From a checkpoint of a small transformer trained on Wikipedia: a variant of SOAP for these matrices.
Each number is 500 + 25 x the weight over the matrix's rms, rounded and kept within 0 to 999. Layers, rows and columns count from 0. Numbers have three digits each.

# k: layer 14 attention key, 320x320, rms 0.104, rows 86-94, columns 0-159
# q: layer 14 attention query, 320x320, rms 0.106, rows 87-94, columns 0-159
k86:461493508460523531498495467469500459466497511482511527494530513497498533528502469488467562532541501486567508489543526503504505475478474477496488491478491479485514492491492516463472512552563476472498489515503539529501457482510511510477521468499484444510500544521496435466499547527520475499514503542506480476508488472484513501504471519576523500517527467503501502458539487492527461524522442535478535527521463518438481461500473507488472499474494514467527502556456483491473547515533468
q87:532513489488490498468492512506511477496504490474463506517489507496497525520512505497479523532522493528468491552465465499502522446551492424495539507529524482536462550481483478486501539487505461492533478497464477472537490494514499504486526525462508520470492476521507542517529507510500535516481508519501496466512525500534476517477490485471524493494488492470536533513518493557494494465519486522506537488487496490475508485503478518543482526548533501505500497470497509492478468522494489
k87:498492514490486491528511509450517461491500551487464499491494485495516525547535502517489533537473533510502502468515505484556487526455469513488476476523485475506493474490442486525535461540507492517495461459506478505528469541462465520488495520531502476533491481487530506529494544510459493508505527489498481502463482552504513483500488473481476499471527510513533517466473512534512476495498474569506527515479509507486505525448505550486503473554473547496497526480508464516451517555524462
q88:547524425501493533488491500554558469498483529535486507470512488496478484512523469504506519571531518509455508511473492527515503461505494505540497546521509515524493486496516485504501527510540490482553458476560525462502531467516544486455495462494484494483515519503498534473496506516501540543487468550494471484504542508510498508478500492499505473517487487462528493491569503503503495475524480497497505459473530555470510477514476450532475502461450520504538466471554510473541496484518504
k88:510479479503450480480507524551482520511509487525492471505500473493480507439505525493522487528472518487492514474485493495517476495505537485515515557507532496477489470512530487484528488511488503469512500497525504489495515551462500491532429534524518527498507498481496526506487495488471473491516529490504496515481521531502539499507512503452494493499506491510500498475485506478478511546494519506500505521488474507483514545504496508504505477549530509522504515509521510573444520506507482
q89:569488490528469444539460486543495494483548494505478498462498478477497566487530508433472488470483541503423459544510493526495463516500522473487506537490486511507453487462531512476506452465451580501531494505511459522481520496537520546496508462462532496497497475494464522461470537529426479489492566538501479518529510507477529539520486493488530512486511478435521443515524485522535508493504456512499511516465529500512518490551556539541468505565565448528522499514461541478515514499501526
k89:532546523530458435502543531554510514533589514482506498516507446514478535476519479526511521528532557445438539473494545505483463506498548482565459487524503546474499435444518536491525506484480577473526485478533513460508462519509510515546457509467568485482533480495410527456494485446534465506534484503500474474583512530495441516470521462475514480490491500547451485530494500550540532480574477511512526537550471512542470489520474462506469482486552469523561527519508484515455532485485514
q90:457555461495499490487472447484508551512500537444525499552495522517498512499518530467519491543498517514548473519509502493507457479476475498471468471482448578555506509491503526495493492518496544478538527519499489513504465498506490518523471484487547487488489445455467475488495499532504488470521482502459495495468504490527471547539519534476481483515514505487496443511507448526468484560489458455546531497473534510487528468502541512479462553457477516529498499509487499501501508549495496
k90:486554529481508468520503475564539490507539556490533477501492512449527525517573495445454503517529534504493513461475492456534472469501507462506489484515537542471500500514515485528553451536510521495520496497517479471495491520454488566482460478506548545488515465528479509561512514512495482511508526494501500488433505487534467507537520512546501559431538528539466502557521547515465432518508449519473515539509509563585478501526492524513465497450516503491484492474531490455427479503545490
q91:500477517533505531459526504474434543490508502462478521535523528543500522490469491499532510459502503488539561457553460461493500541506485457487507463541456515524489511485447574480534459433489502519440491502476531543505444531452494513556484564506543510503504486499460470530494537537518451487497487423528488541486465512447448500529502528532407574495503519538485482519457507476488466570499551505529542520471472467532464500503493539505545532469503515506432588548509505503495527508481463
k91:461517509538500506504473507569541494512407509486502486523533512485497501515455520449499539571497494472503480468501519486501502527497462477518499481466540519535466580534468480501556503478468466527501475468539482503502501488476511534486508512449518463494501487508519525526531498473522555545465489549526474505491494457492504500523527514569497536507507498498434497511516515508475467464468491527500526485495539490510489502514486531508542492466463518537489479493556488463490477497477529
q92:456458480496479499500432501473515551495490488487469525544488487536474551488492522538485459503509476515483456486538489493512505495486467464497467520451472490515503542494514565488494478483490503490510494499498515489525503469528485524487513514472501444502502498494498483464496515547505511533482504491495490506463513470499463490492490524504456518474457526514493520510489524528467435544472478538528488492504466501482499503502479484530500534481494516546485514488470515513475456499482462
k92:476500472469566468492503477454506497512489555492492520481488495493492480512536440415498507477531520491494540484509499509498510470471516509527494458517477519522514508512484503516484476469514505474492512550484475525484502489496502476465499451501504487477513510520481465511529493509517525524539522503508498453508509474508524485513479503461494513503521494491543508507503503504498496502526485506533566496452517507514527503492460457548515488510480478496540518479524471479498514506499515
q93:501492504486495425463556500477473477462473514487505508514462518532512551502447516545455550510487496494490502522516494462479503530486541530479537513538494455468520559516485455470512542495477505529491538527482503535508520487513452536523479523433510502497499457509491534497484505510503497475480493502503523471516461459497494549483474443506545533531465496450458494486517485505505531449535502540534479518520502500521516487488503491500501491519466501523503532510494505496455499473524503
k93:513505520486469557556507509452512502423490511474510501486456542492503503508484501552472505524485507510514474515512511500485482542530506472464475447548490490503528530495459483504479527508451488561491495490528497512484515487507473488511526506513520504534495498487491499486465525475473521516485464454490516502552472501512445489475475448458521511485526458485525433470545513528509526435455499500523478515484533517523455502468527510536506527497430498514488493484491480508541453426473512
q94:536498447535474495507484487507484514505469494533460498482484491524482537477501496499476494536511490509451479519509499462533470487498497486508524537491508481530481531491506563476495496495516508485515525488508517487495529462509513518511508510434474466491489484528494490491517523530491497514493511515510502503511494463510501543499527514498494503506480494482471506538541495564479480525502464551503507468515476517530494463511509514548497501508488487555501531483477492514507491480486472
k94:499507506498479488450540500540502565513477540509479493444469479490482494464517498524493482500514528529513510484513496537514485510479508484531497535548509502515496483488493497501532541508516475508491513487558495507512485512476468506520495511525532522498513472520490522513488494470520485505517518499513508498520504510496480506490525508426459507486503480504491493492479484497528495506492525483495486528492481519511503530472467483543514482490499471500502482461512490520477543513499505